{"activation": "tanh_gelu", "tie_embeddings": true, "init_std_qkv": 0.021, "init_std_up": 0.0301, "lr_head": 0.00381, "schedule": "wsd", "decay_fraction": 1.0, "train_tokens": 726100000}
Each number is 500 + 50 x the weight over its row's rms, rounded and kept within 0 to 999. Layers, rows and columns count from 0. Numbers have three digits each. The size before them is the row's rms in percent of the matrix's.

# up: layer 4 MLP up, 2560x640, rms 0.0301, rows 844-896, columns 128-255
# down: layer 4 MLP down (transposed), 2560x640, rms 0.0301, rows 844-895, columns 128-255
up844 095:510449484508582493515480502556537477403569375434486540548508455426539488540463404481692629439372495489515451555510479521505379554491508452487512560563561553483533517382484479572478484468536464477452532558505536455397541490545441494577511435461575503446495519572527549557532459527510534507469582511590547411526525503438440485488448573514519510549402583512535509549571514538531459537470
down844 089:488458570563388529440431469554389510603501469568440581512571388552437507475421483496588566519527556495563557549533532437480479540555432517465515463529544441530540458480578452488497554521509492517443392541579516486450545553479520593436608524494519531563409485455475467471465523615472439523458510618554486538479425451475530485497475449557544480426549542509469406469555496527470397475554
up845 102:475484434445515482525463490533443498491464490441451539569513534467594480580488481493528517481590518442444527445461463608479431511483490537534517572520488504543403472465421497455518468464492561573545531449524459490428500544466541523549486481592530495407460514488640483592587511531602476539490494447530477537512556468519525470513525434534530569540502469550518611483445475565434459525445
down845 096:541530491525552365519514494446481513479604435520528470539510657571363488497530540484537498458485655514524448512511561553452485427449472486458508525433532511567425603501495518564535519519541571439445557467516479462423490465505574539482459545557596516593515553516534496487494545487436559536527461465570597475560456404434563536432509490466449509446538418511525609497490495403472590472485
up846 103:525449476571600510562415446533516537438473497486453505600541477535498469549485567592417558469509410406488464448473544533514547518595474381509533483492554538464511515408495414496467440555535532526477502450447516464533545489406521512536470431552485511531571419530574464550521523543514587465510476488544509432512509433540526395433445514421428450516514528506551473403479468503528517507458
down846 098:500486482536498513479520570451575397512467519512461472436510479450512474525561472579517471445523444475562566497530472454492487498496486401525534529500517556472458461538498527562562542485473560637484487509437479524585526491539453532534575478558497501456468524496477440486509507446428495469462543471594586481493541440448511472520575507518476500514515502391444417417466487561480532513550
up847 100:545543461502503485514539460556539477528607497509538500444489493494521386502561520535533433590530444421510524480499475591463498514478465485405488522542456522482435510527461459521522414437459525530539463434572526425524498565487441477454460527502443538585541487438492534466576407552455533476459579406450506521545464428587524519507474417440569466541486575464577477399459501547473475519482
down847 095:537531612531505483453475498484478489559429527487469419579450438450543561538523550441559471550591595515436469454610489549474475530458542506449457461565536550505553533514453470464510544491528547499540382442422490477447529489507428501562539487421455507523540418555443560504460538509462465490489549430534410558572556526559511492531534541533518457451503478518468542477450441609571596452454
up848 109:425501573504583487558479623483521579446539422460496504448471481531455550532502396458540557483495546489480590494481503557423543500502370551513467472520517460404554514471537460459568472493483520525563421440504420560499466455514512503514456490459451518590591495427442561423496373418405491487451472507520443492432494558424504471498507474577511553517596606425515540498493429466448449454513
down848 107:536524491458473439401515453505507520579486471565563506434478388442482519526504527468522537540504488551450460585523486461569496476451369468493523493559579445586457542488516585533477549437522528470585498494570503542453610434599464560476494452462427515577461525451442501457430542534493441570415469494520527563499414607454528483590594377562474526405533480480609435469537443562514422519508
up849 106:483456488602474495468486504475485519458407544517494474475534476485399481543498526602460599467490559469561499466484524528511515511512493495461537480500505555456485505533478516531471540583475400460466497486476462489506509469542457497554505458561447471410492473590457557498493484428561495441464586526516525504499431525521487553458466481520476483503537519506497461506417484506467486528475
down849 103:583485442523476494411580575474476529538404547520518476425468415533443545481511553454431465573598499446517530477535626555555479440447492526485590508469475454441533516464454479486464406466452519474502436495512507505387519476427475539564525410503463526448588467484442394447480516433494433491452589469498470482547501509664501540507495501520523421552533457429539499525447520431524604531449
up850 095:449545412594532446479483501431500526454460525467568485559529523522512482478492506504643450572462502542471435514550452535415514526554514594540457532512534419565459446480606432487576466585418463531502478479431488542474536471496547509581483522511492549492429503413539502443404435434391509509460444505411471502500503473507531572551427477434485517481457503434464484529520417520454572399526
down850 100:536450589475479483467470533450564411518439592470525523459530558535521549475434502458482543538501471496427490462503490474530527451473456475558414500600482511410496365537500451563443439440540470508498435514507500479541481591450571424490469500497494451567533493495485447495436506514443488545498516469472472460581493529650510508421519510590518554501506484497537481539487489473487454452473
up851 100:522471448510470538590560498489459476491504485519565438482510515488515502486475470454491557524536500368459499450455481522534480436505539493420486519554536530492478541435427467493407482416475433544474528445403506497457512528557520540551436541404610586565517505495445605533522416430478418451574496493544519526465492565382512521394564469554494554464500573444461578468536483534522419581490
down851 095:465442590460354565412419554486466516547520508512433559460553583500574530518428549557533457474453626457462550533526522514535594501473499528529430455466388552498508551604425539537464534510530604492562458424465566486524515488535488561508557460548560478529497542482565460506384460565555525509443511606434507520495506513515505465555477460523493456537535490410582478442450507452513468529493
up852 101:514467505572462386498469612462454560482452479533451515510412591460455545437414433543574566487560556501438448523517517473516482542404515454450547490502527562407493514461532529479441545626414557556514476517581387522502468435462476457539496507538402530531543491498324494445521449469570518530484543489471466526450467460469534465493608394506532524544511514461567586493581503541458472464478
down852 103:554511565600481516508543499482510418531491517485499538475570528452488542544431450496463499529627535555503438513568480479508527401534482475511417568404430508458487590489490591493524455557434566547495466504470455560589543536482527497461462459489542472520487563452539488501560506446460472576461644432519503491478512549514529500554472475474482574599546508463526490458506475498496561492584
up853 108:463495520472533475509546504550426472479508509519512468581494444490485485471437573496523516543574556433492501573556476585592470547492474413466479474582532569520466427421565433435477496578467532477400546478504507506448507502468467443540515499430498536492539429549629459524516531456600490466485477460405549584539509465505601535609506490522445538580400511529491482469472525527546464451505
down853 099:589422528458498343458481538445487535484448458511540422537454422490514419484441508501493516503480507551541464472449571433444593504478530475472492462510455500492524562498491458432433539528582527517453609566425499522452539465602483538557559543515458477457515470490443492459557584456524475523511464436488502491509513437529480538462448484442505534574544398549455418510333555462594521542501
up854 108:520567534529502532517517512578437510510518506493539516534439493507539435529443530496418486563496452423411626492537466539537385378554479456505429466564482507488480426462494438468530461555499459519512494472516474566510507524494451454513505511565469511578558446463542446526442443429451536475520545589429413467618487432528460463505495441438496502490431521487518545601459535435453442475476
down854 106:520483518528539413511452435462524489582552582394452500468452485534588443476499562490400523508497427470532467509477486559470542385515448504500451544520523572372386514598527446492523588611563470343464617426509549556568536479503500479469556521476519454484409443482445483384538521497511459528452469472540495520584448534591562485516365516474476599497534503529545432497510495427546529434508
up855 095:459488497479460470538467486444457438484536624474518549495373528478479374460458392476448491397554565451406521458498485483580456495603547512548458524572354559476492465502549521531518471572516473467493578564494518539465435453525412458469487453563512504481565505497520555527495507563456407469514495493485417489543515455515455498576498433506481499508471490485573530486494502489520474465395
down855 090:454456503510501493475455593560475468476495525609528486517478479512474482467537458475551460463559546535415543561542490587581510479563592489482473533494473559509498464534485468519526503491506515388554533403594462527468521400404471463566488449597499508523525544543514440509511455504498540484516485558497514537607456516447432551470473417530487504534517511541519540472524476486511460468427
up856 093:512508501562602444550519457478488508538492500456464426604450402541544469470447503637569619507494556442487510625524530627520493536467490438435437444498475473470414424467510480517447470565471509515469484451547470497396526370422440532520456523453492482472533501546542525524453441450441472443461487433398523475537571523500572506465559461569528514506540525525467518452438495536525467538461
down856 092:478619463467489491446413481460521553497633507568484511584408507511567500447433490552528428527587514570528533558534556588429533390475516521571520447495480438533504480508524405486531461537515427545554508483564526500505484526604537536463590493414512450497512489491435457462488532417450442477463486555568450432435444527575426495448458498568468576489472511425420472628483494458430435497530
up857 092:453443530580499573539455450470483463525427517443508512476502568499577498518532564497497509508590479552511533528505545507482520512466500499436447465524483417526474455481503520460501489533487529438407459516552503458423483476486545526504467421478594524495522422538448570493477516429464403549527468497478478510568521568453442491447486413469475470505503435580390548523463489464556479514504
down857 093:496587397455425540485542429532532479513532436415562495518446421560425484576488513518423476463482605631538513423472490515505442618485474457513533532598384539474390494589541466518499491489480583500538521443415465565547495492486429485484440501458506490488399535493592486457426401437508518442484527474536560449502533433505518535503536541484423483522528540403551467548538501487517507543497
up858 083:486534469412429529484492498516509463501491436535500486625473410574498527444576475472618486555557478545572502559568547547527505475489454487500460459514553533535441444477492515490642436522430429510544536436578506505475493528464527462422534593497508563496445442465516485431458449372521461498370489483486489548428566523533526546598486520494497493554476493490601431480469471518524534392603
down858 090:482574636452574455535507519521560493587416474535550512496531597372580574576511424411429527369548612461491503560444488428497396456452479491585552502484431542452473607470465499549487520512428426573506510485499427590546545529545491549525487433518480429461538440490548470480525503611522506461483361539469438437584499574545409479557397377408497529545486600553503547525570422490465559477514
up859 094:510456482561642500479451528555448471449483572515539479503494506534504489440381464554527481537532442552502493502503525440624535470442553501521467500591498438472516433491505490550501474571500455438470438506483501434448496504495476477514512527585545419450571495610542554431461570544466567549473487468547575495569487487431401450489450507478486520480537504556568513499429576430561447503423
down859 092:489590593523483392495474468518441569515497559494457517477492437406494535502568465446488447537440485449529510488507467504378490462452433582537547564485535558521529467531494465521469494509534461536604457473393539592450496575515483455528528555543466546434497490499512489509507504452528509511517519469452506487544387462476435496505483470481522516519540539503468475500466616528554520492393
up860 097:475490569449561540531537598463401562559505462569487458529539472545527499509518440571469473455559515410514572508479535476479447555535489484509463496624526469485477503494486526450453545548431561493510502588418504460493481563491496475513493464496485531447500511532507484553427498527412563504419526540530495468463577545422604505553478434488596508445468511565393522452425403551551521476453
down860 094:526375483514504430414385530500540588550472537550548592485533493572509552553476464562547436533521618580548405407477566507389503533460446495471525480476434557450515524485413464557538530463409450588516524549552574516573422530474448558425468544510552506552451517484499442521594438399490450520428375563485477533430440494566485350540508641534542438500489529480494459455464494504485501509494
up861 103:508470479477532512359485534463537479559538464509473554531473541515492582422527573487526519544514487483523485450467554488532500470573553547484491577519482432470483504447509514501422476576412493419435525489389585512515493456444466539535420539436521409489541406538501511456540477464574450393503537559430489497501456557460433514516495416411468517466475503351390588566506462520490467517497
down861 101:482435528479558457414509423502472408507526586532428401451522525493442473510547569486572503505489518472521531440501559437539478545528473581511496515551448479507550486515544472465473380555472472534575451492522518491555548534492487501471510563466580503490533486460524536341543451523538519543517503551403460452424528444451532502498560468501574472511538546457487577567548533495457446421565
up862 112:487411439496492490508450503442561548419497546402486541531537489534435442534506536489402504483486569495450575514533448555520461464512534452484502490504505528546523447499513558608467495553455427465511523453510432482445562466441460531572505511535501500457495507488498511542469523567497469467500496474488479538494585520406500550557411504443480496496451589524433480470447486435430415489573
down862 101:524473316538443434471454518541489561545512637489462536491471452431458518569516591390347506474493454474593507517496483567574517474497475564483427500438562497463550515549476453595641513473435480443510472599566573381515511529539421471511552395512409523617446423489520559451453474492499506529433572496516491513412476533539482605409514445544533458523480533537438480488506491500508574443472
up863 140:439530536533480517438447519534509474490561513519543577528549526601448488556369466523533519488506465406417437598496512570521495503510563472558539517523565522454376459602530497520513403445520521475458402511556435496432517422578478515596382536528462559472510441441489520545506391539468447444497464459619446544458427585551479538519438517427465457507584525449490427450484447454522382478524
down863 103:567496480580429480499528507557492472543548480492478537505583476559499533502435458452461465507470478520424455510528466481466519516519552519484567592501482462500483429591493589467467480488519548512462466507513502521477512487572478558522463553488502535511555510494413541457511520547530463548454468523553474549494492506486475491489516486471499468495456532450502456480503455505461507442489
up864 112:572538559461601498463513525549514481499515476520501542454449530512529482586491478523576444509487520456469479455513546581564425551463469573425458452548519525484474527530462489497493521473499458439516502485440453508524441453514681413508489389472500473527566433479477462545475506448456507511542532501569345487521530575524524500547458384504486402556568485491503534503479481429523510487543
down864 128:454475495523525490572584557502482467540526507502513511526513474538524456536466455513531481534394463509482482564477519614480531468504491550387549493379414485534452514449481505454490466562494429422523427577450375470463489481470583520508494426428532524540468506514487499430488522403536478476502448486563409401470511606532527535527523528469500498474520414439444545549362391461510481487572
up865 095:518508485491561444529515511439428458462508594572486486563472506600513421518589395511503502447504504427517410517403468538548464517490516578557479562489468462474463517583543465520454498537441595626464466504428375443515431436474579468458440462578583504480494427440463555451507480555461589491367500499496494413520520448491417434482532504451491512498461531509474467510336495529465432495422
down865 098:429558566424447543593553566536381455510492506586447509503430520528409424542504480501443436467455495556483464458511445559509473460490503492518434425507564522459500385482463420477528502461509499491603561508469569480470570410532493485611557618444526513576586476477536533435572442533524577520548460485469445458438499343422384446529504512518552520443512484448461560564510498462502579587524
up866 104:520463430508565554520533502544432504536567519491529533535325557545445496459472487636487591498509474481474431431521408509476408495494571402527525510502473453487433507479494528496502526474450537548431526481531464456480534495424541489523489459469497470533548436410498431529557501547477488484486571453434378515569444457473448497440520571435454491483475391474488607406460557483422457519490
down866 112:471439533552554522435437540506544497480527416413490517560481491510576494523479544486439530517665516500518458525482497440494482611444565475508496491454476551547430514545543549535501477575461485410544455484597519506474413552458539528488529486462505487484556483593585516486571489521485452370449626438454412527583517458420453532487445355503484544486481519484540592519524592478440445578581
up867 103:467425490515521468532489484368386521465526535519444546510519510492399365537517461535557532536577562505524539474489485514512495526477520536533449506540476457530572378559536445473557465598432454528483618464548521513530525389482454493480498548522474414460491547456454503577542410497424460539412498515455520426440485527515545461433484534516525570437500639507426491547538506517504480480405
down867 105:613521416477490442542477563578649375452497523445415542483463524411431432494525494481437454507575509504545512437521539464498482562479500556494522426485501527458513494522467469458496533532511437523501441436549461512485478468542519473511506534470560481526538428520540497599526564546479605550457561484480604446445466529495450436528552482444451458549444484473472481408404471555480538545505
up868 097:420482474517510507545600503505466468516542501576449428465460476505486535420471439518498513409464446418426474567431538577469531523514528468432444505575497475387481476484473492534414433458553534488468461530450464514488483529584495364567493442444575526570554466467445614552491439544440489437520440571569392353544494444506518532443513422538564513508547462458483570489449547438539474464544
down868 087:558555543564454531509525508467470437494516491482494466546535539546466466489486485535451496530517623449434517505581485503427501541363430564472431407460515452582530517499471411474495527512453491424485480549514461517428507493502507515533473521582565507507497496554485470410501421551446562623482488548479453565480480495446461498462436504535487475509580484510407477467473401447531519507495
up869 100:435432567485521536540525568453446572407484647509473547480551469458459537479510579540441543552500462412414557488476516569499510460531446436425488476443488553439506446487578509499406459457488450493457549554506463493478507499526415487445475511530521480572514471398502486534468417378534459448477500422485513446490536572581449551388520428526500549555591565468545487606536498518531501500444
down869 097:501493533494454601475576416464559485537481544507534571490498539371470531473492475444494569563457511543461510584534513508570489538503454557500560419576428555512434469454531511535435513445510513443429462445580484511474434523419548535486532519453545486494506523484444541537474508571555527484467571585458431545553556481537462470410463476533589537487473491494529456450462523478547459503497
up870 101:472488429474540550527406489496484469517470505502523472603548550517548512509444523512602455580473518539520475452538437540451511558543523524569443485456510502401472517440508509461563475538522555450550467482529498499455444448480527425511438493506487501480505547516559496483469462527548536399539470459461590523506509468629530452436488565376483496475477468452544551526438437539454522408537
down870 092:423482529539421482532457546536539464477491490529432526544510494439515477538461545518446437489587415504440505453499528508455415493504486490487541516374454475489577568487473485422539443452550520482479460577421498524558498500519493515410462542582507535441538497488586477489558589468426524506477532549504542538540451481483455427500497471449576474413483446596479563508608489498500492564500
up871 091:538421492465469446571404530542480493504447524381479557468534559515483530491458548512517456504529425480457408444494547515522516486503381482541410541455533523420526501487512584551526474510466556417428500559552542482479445489558522545446427423584496373450521434573574593512515529497392408490426499398550528529583473539505432443436492465498505457479460581445503539545521366427503463417611
down871 077:436483524528605536577436506600439509537536514414456535493493530588520496398541594476497534515380445469563501557504592525537548479428442448452483457463461560418446448537515500435508443459353580463493426587548467534453550553550428522514479492473465525545598570580506397482471499501512426460435471503592560476556554503453602466594484553585479522429462455488535489486527455435501465618443
up872 104:523431493458483520526444449462467419469546476509459545527485508523448458513423543469539526482496521446500520599459489568608429480497490462460437480509508432532487501554451462482532405627439443496487486464437582469441512499566548461483515431520536510561546443478480540519471545498486454400475514499511504466522554517483507474474542400441387492566514459503480458557479514461607489489605
down872 099:408486503369553556552544481477523542472439476436518527524463542490404527525472484482560464425605540519499547560537471504503550561490495592386528420445452573535485546522453530515489517461566495529552480407547450478383520463507467571507566473457581464547553508625526488596463495505490517468500454515543468552497542520519521534414524560539512427515481517491543370508474470537527507580456
up873 105:480554530475517511497490522585493511438513448534538536561510510561527540442492404535480538423462484509512461519496541454477542516435536484404489538504521515526499482412494493463523537581452534535590547491497553430509498405439504437571518563420488485457618413606545434483525529510454489503507462473423498499480509507422484607562483506552443438621569511480486486426473447494464446476485
down873 105:467567487500598415424544586538489544531347529514460484448468360501425470519477516518445490480527448500564500509526486544433535475433482477410486546572376508534410580419506451440388599478484518492446571421458485433545461516422573504441490482433540519498513630507452485492535567506522472479558583514474458526494375372491431530580538501491554563519523548564514425470507454555523487477495
up874 091:555429481492504433485433454523571505553564469479395507462438510558388537546503571486486477574508449469453443504460483482482545535550469438493334506536490523385408475484440418434564503520475534476500504509404491541508504494487436449479462448535550486442612472527569586498541482464486554433520527462568495452574523438535502492409327505465571526494483528470532504426563570516558525576479
down874 090:472506515496466435498491473568524504510464556501601484448496557495470628449532353455618508495494413531585562528470478441546513515428496487511567547502640497515528453556527579483444460514561547578487520498569511522434470570466451485633538573461432541469458538472464401515545455593641514519520475549535546514416523453438433481533448447530509434466430484484537599435514435509457401423514
up875 089:514430581518496588541552497527525611545557510475433440464532542496611522509490421489518596461462375474501441473588541449504530531502611511514500505496435458535556518428505555591602478525503482487544490403558532514463536514461381542445470508529455478555557510556398529445480496537553542482475512444467540510468450513458580506569518446448425527527428614478400517490501460533416448454343
down875 094:463483523483466534444464502458472427519434609497455484484489531510484571616487425389386504543404561480357425410524491537471583445432514473504452404468501564559532513524525541556434430481586636466541553480588511493542594505457520504566509524485476503534500535523395494503422517509538513536432517609476453505592485595560494461484473402580489527532470489636539447548579502417456432467496
up876 108:488542500513506463570474425407489460429527546581479437504469494522510510360475439524522524490494529455416382524491474547514429432435567474466466478476463510515483526506496555595520470576508480508488490477595524544438558442522434435471454497505559426476540469489441505570488486413511464515447514553443510595598456496505454511427458536432446561469483433464545517528442493421511491565520
down876 099:537514494585445490547485506521457553484501436501512548414505469570530474508544508570416398511453493513487428402458461462429527616574502506436496389572553504531502544451531458514508441501572537531447384515458532508547400662470561451481484507476542466424468502516466578501514529437536502520574545451588466452475484521472503517545532532528490471452495475507544481491491515569429490444601
up877 104:505400477523488554446507489476471542437486468517421479478494404478566474505510522528493497436583468509464441504535448529553426512514508484531506534491419524581484436495541492591490505477440546490427401583533482471453506501535584436459498485551469505459515446509597436489473457508596548452346543413460560579539558533461429463484599537481502483546461524463510558480384522543481507550466
down877 099:441513563505557461548421530607558556434512450555529554528523386603432465416477492494659564592546475490465521402501447490412597478507530491430575485565526500442547440563461529483510430536509498484469435467526624538465574547421418460382553412497518446566535424590500417524628430540416533610463533492514536540461507557484526518555432470585572499567581552386513601533485559539486596561455
up878 094:500422455476487488537533523561478495473524445453511498536548497501444408532506440526447539466542374498502438558499532518521545531487451497517489414533459560425569483590452482430498409529516482439485460565564489464451446416495525481448536473539544480555504470482476493457451480529552407522496556487482497407521475456428491503429482537533589533484467486530519497579524401446624442563506
down878 097:471582423482545512476566469571442523513468545505509507554463421458500493405370555446517432500442435582591534573473525415490514564414529481537507515559497550575487496515512467518537552572589507417505410448571396523494551529479522464413601486580480472590540456468504498535394528540491555494503414516493492529536553525552391536544459486506493492408480537545514437427509501480445596419523
up879 097:547498554538453485519481496465423565355503432531581503473502500497432536465431480576462516610480470534558418500448536535496526540549519553378509548413417487495418480450462473507516443500535490466502486417509480393534434480555504439543550527496547483455575495537455484540516453536500461462478449442430495590497390512470428493518401550453455558475434510553538521450508405465565412518528
down879 094:466424461511504458475501552451430453523571415463496428356513563406477440527564488443502486523428451509518456389453420455513509466531515439426513605443504476403608525422404464416514499416516510507409518555493452451545502459472496458530479432519519578464477572450409541523384545491551483475537454528469542387479432566474433495579431529565507518449391453579474449520515539427536443427557
up880 109:462386578413509487538486530492446522550542498468442596522501535529495502560455503551499604413564487478497551466513507446476532443580479458500481491516457435462485498556493551450420487458475559442464382558475559468444472508469446554476514487521573466482518502479514526537433477513544466469473451524464588410538514549400480534530529479585639492507520603471427479472493503472414463473447
down880 098:498518496482505508507641453559508521442485489487375534462472498533546397508479474503482432451498516481495468501494474428421479533570470504463539550546510549540453485481421484480572466503497528424531453458425497527435504488485439491462452428459542512507360496589460441474406392515444539422418458471556450540528492512525496464490476465408588475562469563437470487541499499532494481548544
up881 105:579490591522457480479516564437518606459483488345498539527515536611404400538498480526513596571563475477457510640512582487483501511610450546404537439572448526548482489470517507456487413493496424510511532462589439512493592490440443452532459445574533482521443439540494484512476416442440459533447556578463496569518557491479551587524531441522444532530501444489440462539523386503600584504520
down881 110:497478451480642497425490506504519582485463501489515515503527586342479420486481533446516533482467523460437508477528486568464577390507525485600512537471411563537563620585444505341483556454530567431477549522462468520470530550410531529499470418535441535502571425526402462497608511430438620529453477454531556459463551556562444494541504508511545551522498482496531437441517461527442516452429
up882 101:575559453458564494485390448446445478456520471375521557590483542498433357407507467457605513541616495561455571462491492476510520546569490522555520513553440462523530469488534526488530466519515513554434397481478445388485447463431564524556489461531477514549498482459564513520467511506487502533507504530479468549469512553526513444564516438385533517579454619477406462536511466470600522473533
down882 106:529491503539502548515462453490511498496534463400451481467489434418499525443484478586545451532496444470405519532557569523499496469410537532510454497544504483494517619450526517521576504441518494506504458496526561529524558481495528489538505514407512528562487554506515517503557575382538524500533428523474469607481380466513387444480633532490611477423567501457462408562447543466495512519417
up883 100:559444428510642500556434540515464484489481582453463482462423510471519414516486534533524469553466546475535436475463570560515478546472447411368448450453481528515412557398515515446515443541455462507503481481478517545446482461447524448490423492482541534530532512458515480564553543444475456444478475520530521537585517489538562512425550441460508505535512568540461489444413469498494386533513
down883 098:429475519540498513486607407472473465548468546544509502644513486542540518484483399527568518470480399394594432499467493495484532458519455635532439508510439494471514484548527447460461560477537447442475474450549445481469437429504434510572551492585445561490515536398508419476439485473483460569515504518478506499562467427487378519605441486590559536454456529416570406454486458506499511501548
up884 090:372535473567540448500477469516409547510499435496506503530483485530468399574439452603558621457519521514430563630489543435502476512562458474469465461422473467448479463540557470493503474589466510478518540413478430482484477409513457485515511437488572528526551506498533452577454432514460455509457538534492431387452526499474493500507553456530485494567516504474462457519522446510601504493545
down884 090:501481445463534502464483518489487520524594482396471464595463475504541451520485503492526515556528545426404460506463516462501591459608529562498454475490460497476517555588586432506433482490521544501407524425443444538496454464486466519476570475422464461514531469503553491418460501454493507488533594479476517471501503502541525517573471529507524546529533517423468441482470481455502446502452
up885 098:489521484607502567443521534494520568504550481533452458648430469466510488592455498528535542448561549545482539551476530450456495524430479480385555425551501503570506558457604410473440430554472437485445578411522477531450555544453446525512487516534453523443425540487480417533493488473558450551553486519414471492478502326488558576456540527520550605462576497454485533513457531609466459525537
down885 091:442493519486477472519477494413464410580513506450465405444476593487535475472623531433543594591573492517480467571467434553444506468427420516488526470584457425574428494572534515473505517521493498386548494553461467412488488534555435517460550460479491548579494500480423579452429519578491467446550553339442521508433522565519458467555566512476513515529496498447520419459509433454451529411504
up886 107:393561465507519501412442545534437572515539512522629468541476491528503459454471492622511447605451581516400569583441509469422489508508479427529437452511542419475372560419502539517466496487529486506532501470577567506470498475528478446484480535588492415502504503506597469496611519459490573434487526542450549572536380558553503529477433505505550616439555451489565517491444499505514505485508
down886 112:552524508471475536409620508524545479488462491520498564465583574538486571538471447481488501562521612571437581477437512637509524467450528494501416482528490520485426562511501525466445444427488495598508519445490486542510466419464543458601537589508475460483550555474581424527468510543534456442482558470499406458393540487453532425434517414474560460504464486416466478496555468484524464480534
up887 092:452540496495504475461455467555386447495396599426444536580460586527498487416483369526488490601536514495392455460502475505556400543554462399473456514526486559397479497520513523469578480639416628573486539513475514496443521516567500465551499568574498534486468577443484439583564418395508480475486479446504547612549549522517536506504623483469539565561468524493586582440597577592447491475572
down887 089:503530452564377466447585523609457477484532427524562592490465505511573402476534605520455441569529547493525440418527474507526542485446484492395435464464518503466510449528514455481474453511538480386479523463448471466460533460434483469491573487564396495536516505483498474486511623504430443507521468530552533512540495465531401523525533507524441511511433439494444439574465537467511487504497
up888 098:547477521554494499504436484560531441540503562483481523548531473542437533434471519579601511544545496469488425512453551539500486524502547554470431489521477462491525492504472488508512440608394409508440529485475545475531486513552497502497505448549482522541514497514447466576539517511424466413523496487507458566391488553504436517525389459508455487529482470487534580518567503531536510598518
down888 099:482448430502477571502570514367450500492673564482589602483551485455491488594421510582518513425433514514499505578515547504463487520472424509454576519461469539459508553482459487416480488399569508508481385575496465435556550525365470494443460502522508483568515470534508467548460454537457503568436621597477557511585606499557528560441529496465394557588424495582482498547508402520462372462525
up889 101:534595520441531607494441459507528431590524460497557539531618532497453392548521470495480507470516534503475442420535541471508521510378408445417549476570469477524492502462555478480484547554385597559420509436481515512474434475564545483539435455453591524519532401470561475525489457560493506504478448459511518486495535561475521465494568493518484525621457657492424482455500548534461422380462
down889 086:537520502552505500442437437507503540512493455517448497459569545341472498527488463473546503468534509545579488494423494518561495430504482467552492476489493476473540560514516598485530548511531546546462505516509592584606532475444627628390517482518498478583534466567589461386475560551440541391533596518509502577495535554584568509507434509516416513566428464507504579548511506495531462517516
up890 080:517530473509528545466504523485479470406544598487407436618546505488455468405497430556508479500453492505449503472483509614601473587521495517529497556519474532467525509572548468536544518485433461608398478515552486512487435528377541523515522593600506431569526531477425469539406480458478587401398466429555506483538538515498458532483485518498500483504529509467452442586458507571462514521471
down890 092:518505512523482428504513475516560449542453453510654552491445492435586558529539465508575553491486576542472510520446457470484444382526542482527525468529529464478570398492458450482515488594543518402564470481480460503537578469589455521489526529413537465503512545494534494479578536595459532527488492564406461490492498410555504470518569435431483538464529591378435559468506496474600423498552
up891 085:517414514512475553457538481499494482451504442495512576462455522476502559621538493549548547390494545477468481461538454625607553512505466517489580430498493466518360412482517438535532500415450450472484503483394497451453579556438589495543520443464540493444494489467554491548430475481559391476430601488522608497434537570525518475466549530449520392499497560480463449421489498526522488507455
down891 089:434522547459472515553529453526538436454504409433483441531553489581490455508530495540507605543501485460457521556516524544559417524602500500418405555455467415521435514504483517487463551408441472418523543471452510536507570461505410496426515429586530550514495447530510501522443578507484491489487510438456503454571506465507471509369471413428444488505495506531452517477542516454535495444465
up892 097:522485468449455419528549453496490482428564524424490452462421510536564538556445539557484428499591437554481582573536445533586534460528447450452510432538494469557541415498547556518499467486488430497550499528612499419532558441568507400479450410484633419477498496491464601507565480532528518440473496460425457460497495496404440503429434567490624582512498474560513542514525493471608541511483
down892 106:549586498471439474385595498474431587456457569509469499442576527539506567441547423408431467525493517437496624500481557475482512531470450557438554491459504662498476545475505548515496490522448465550491472555532481440465541540544431449444499434415544480580442477468557462417523508434480514574500461549465550452615392403597443520541492599540538536539494468534422583513355411463534439523498
up893 105:474506538508535563511488555476530525472506516477471549525488516458499472486527518514571498460583458533431498567457455611512429462552454544428461575533439476474519471612562503589497473435443559521471471587475527526516494547538483490478515571611475445453549454461435525486436443475496489395423500545510485577615590576516485556398503389475523477552524598460492503501541534532524397509457
down893 103:521511496573551603433525541511450575478567580476438557521558535444527481486450468438436551537425460441435456531449523530524515524599509556422505428588483530470595532473508496527515485427549597413503482532532430434437471450478510576500509465489505466499382482533496458530405551489559393450510545569459508527504534457545524521484450605518488530539530566578535492525474552529478477491495
up894 087:465472500399462523501407389489522558519462494502543583489493444495551511404426601527625480499483515529444572410557390406500546558513509383529431534552544403526418499510493530518459455538477536429503429514517523500435399476482491469414517513439407647503445557552571497516503486481432552417501470554510525511603440567479470460507532486430527399479401454414555547594484493573439569515606
down894 097:438494536355437520572479497561466491612500518586533431504555558574568511472536505522485444503459506533412521486499546441534467514496420517480564456474480478396440402529476532451500517513376444453479488524507507486487499526442498506441466530545625538519517529501533525562501540511416530497528499485477553507431477438491505513483480490563459545525527603547465502557606447446506497558550
up895 095:534360550427459518440438443602497502490514493485412454594627512537464514541538523601594545416444448488542493555504447493491545598495477438442455482460552479385472560487508451493506495548459460541473555520460472399512479540476430462609546462366535474585567512436594488498522528538440442478508546400494432453489447467548637578467404474461446548538563578453512444403517540550518483568516
down895 100:410542553579516441531537490454438436533431399504475593492534483558466574427520451446417546480515462417444457436474485502499450490523540490632482493593545545520456522436517527518423488602525547555417444605375518485554537550484569543483568560564531521440456421528406485575506462500487562583513562530491459594494594445550524574497476443490414485436547442485571497507597563448444542497453
up896 095:586570435503456550558440547553502563385494477586448459579523429511458471551476511543517448484482432528560499497504511493464525508534432463422457465544503502450510521511481416618461476489467350517465449534595470407474462479462523555422512453470564554546497518404613465484423549452408507563403477485515393506452437524452506477614530467534443446529473488490487571607471503503463433493467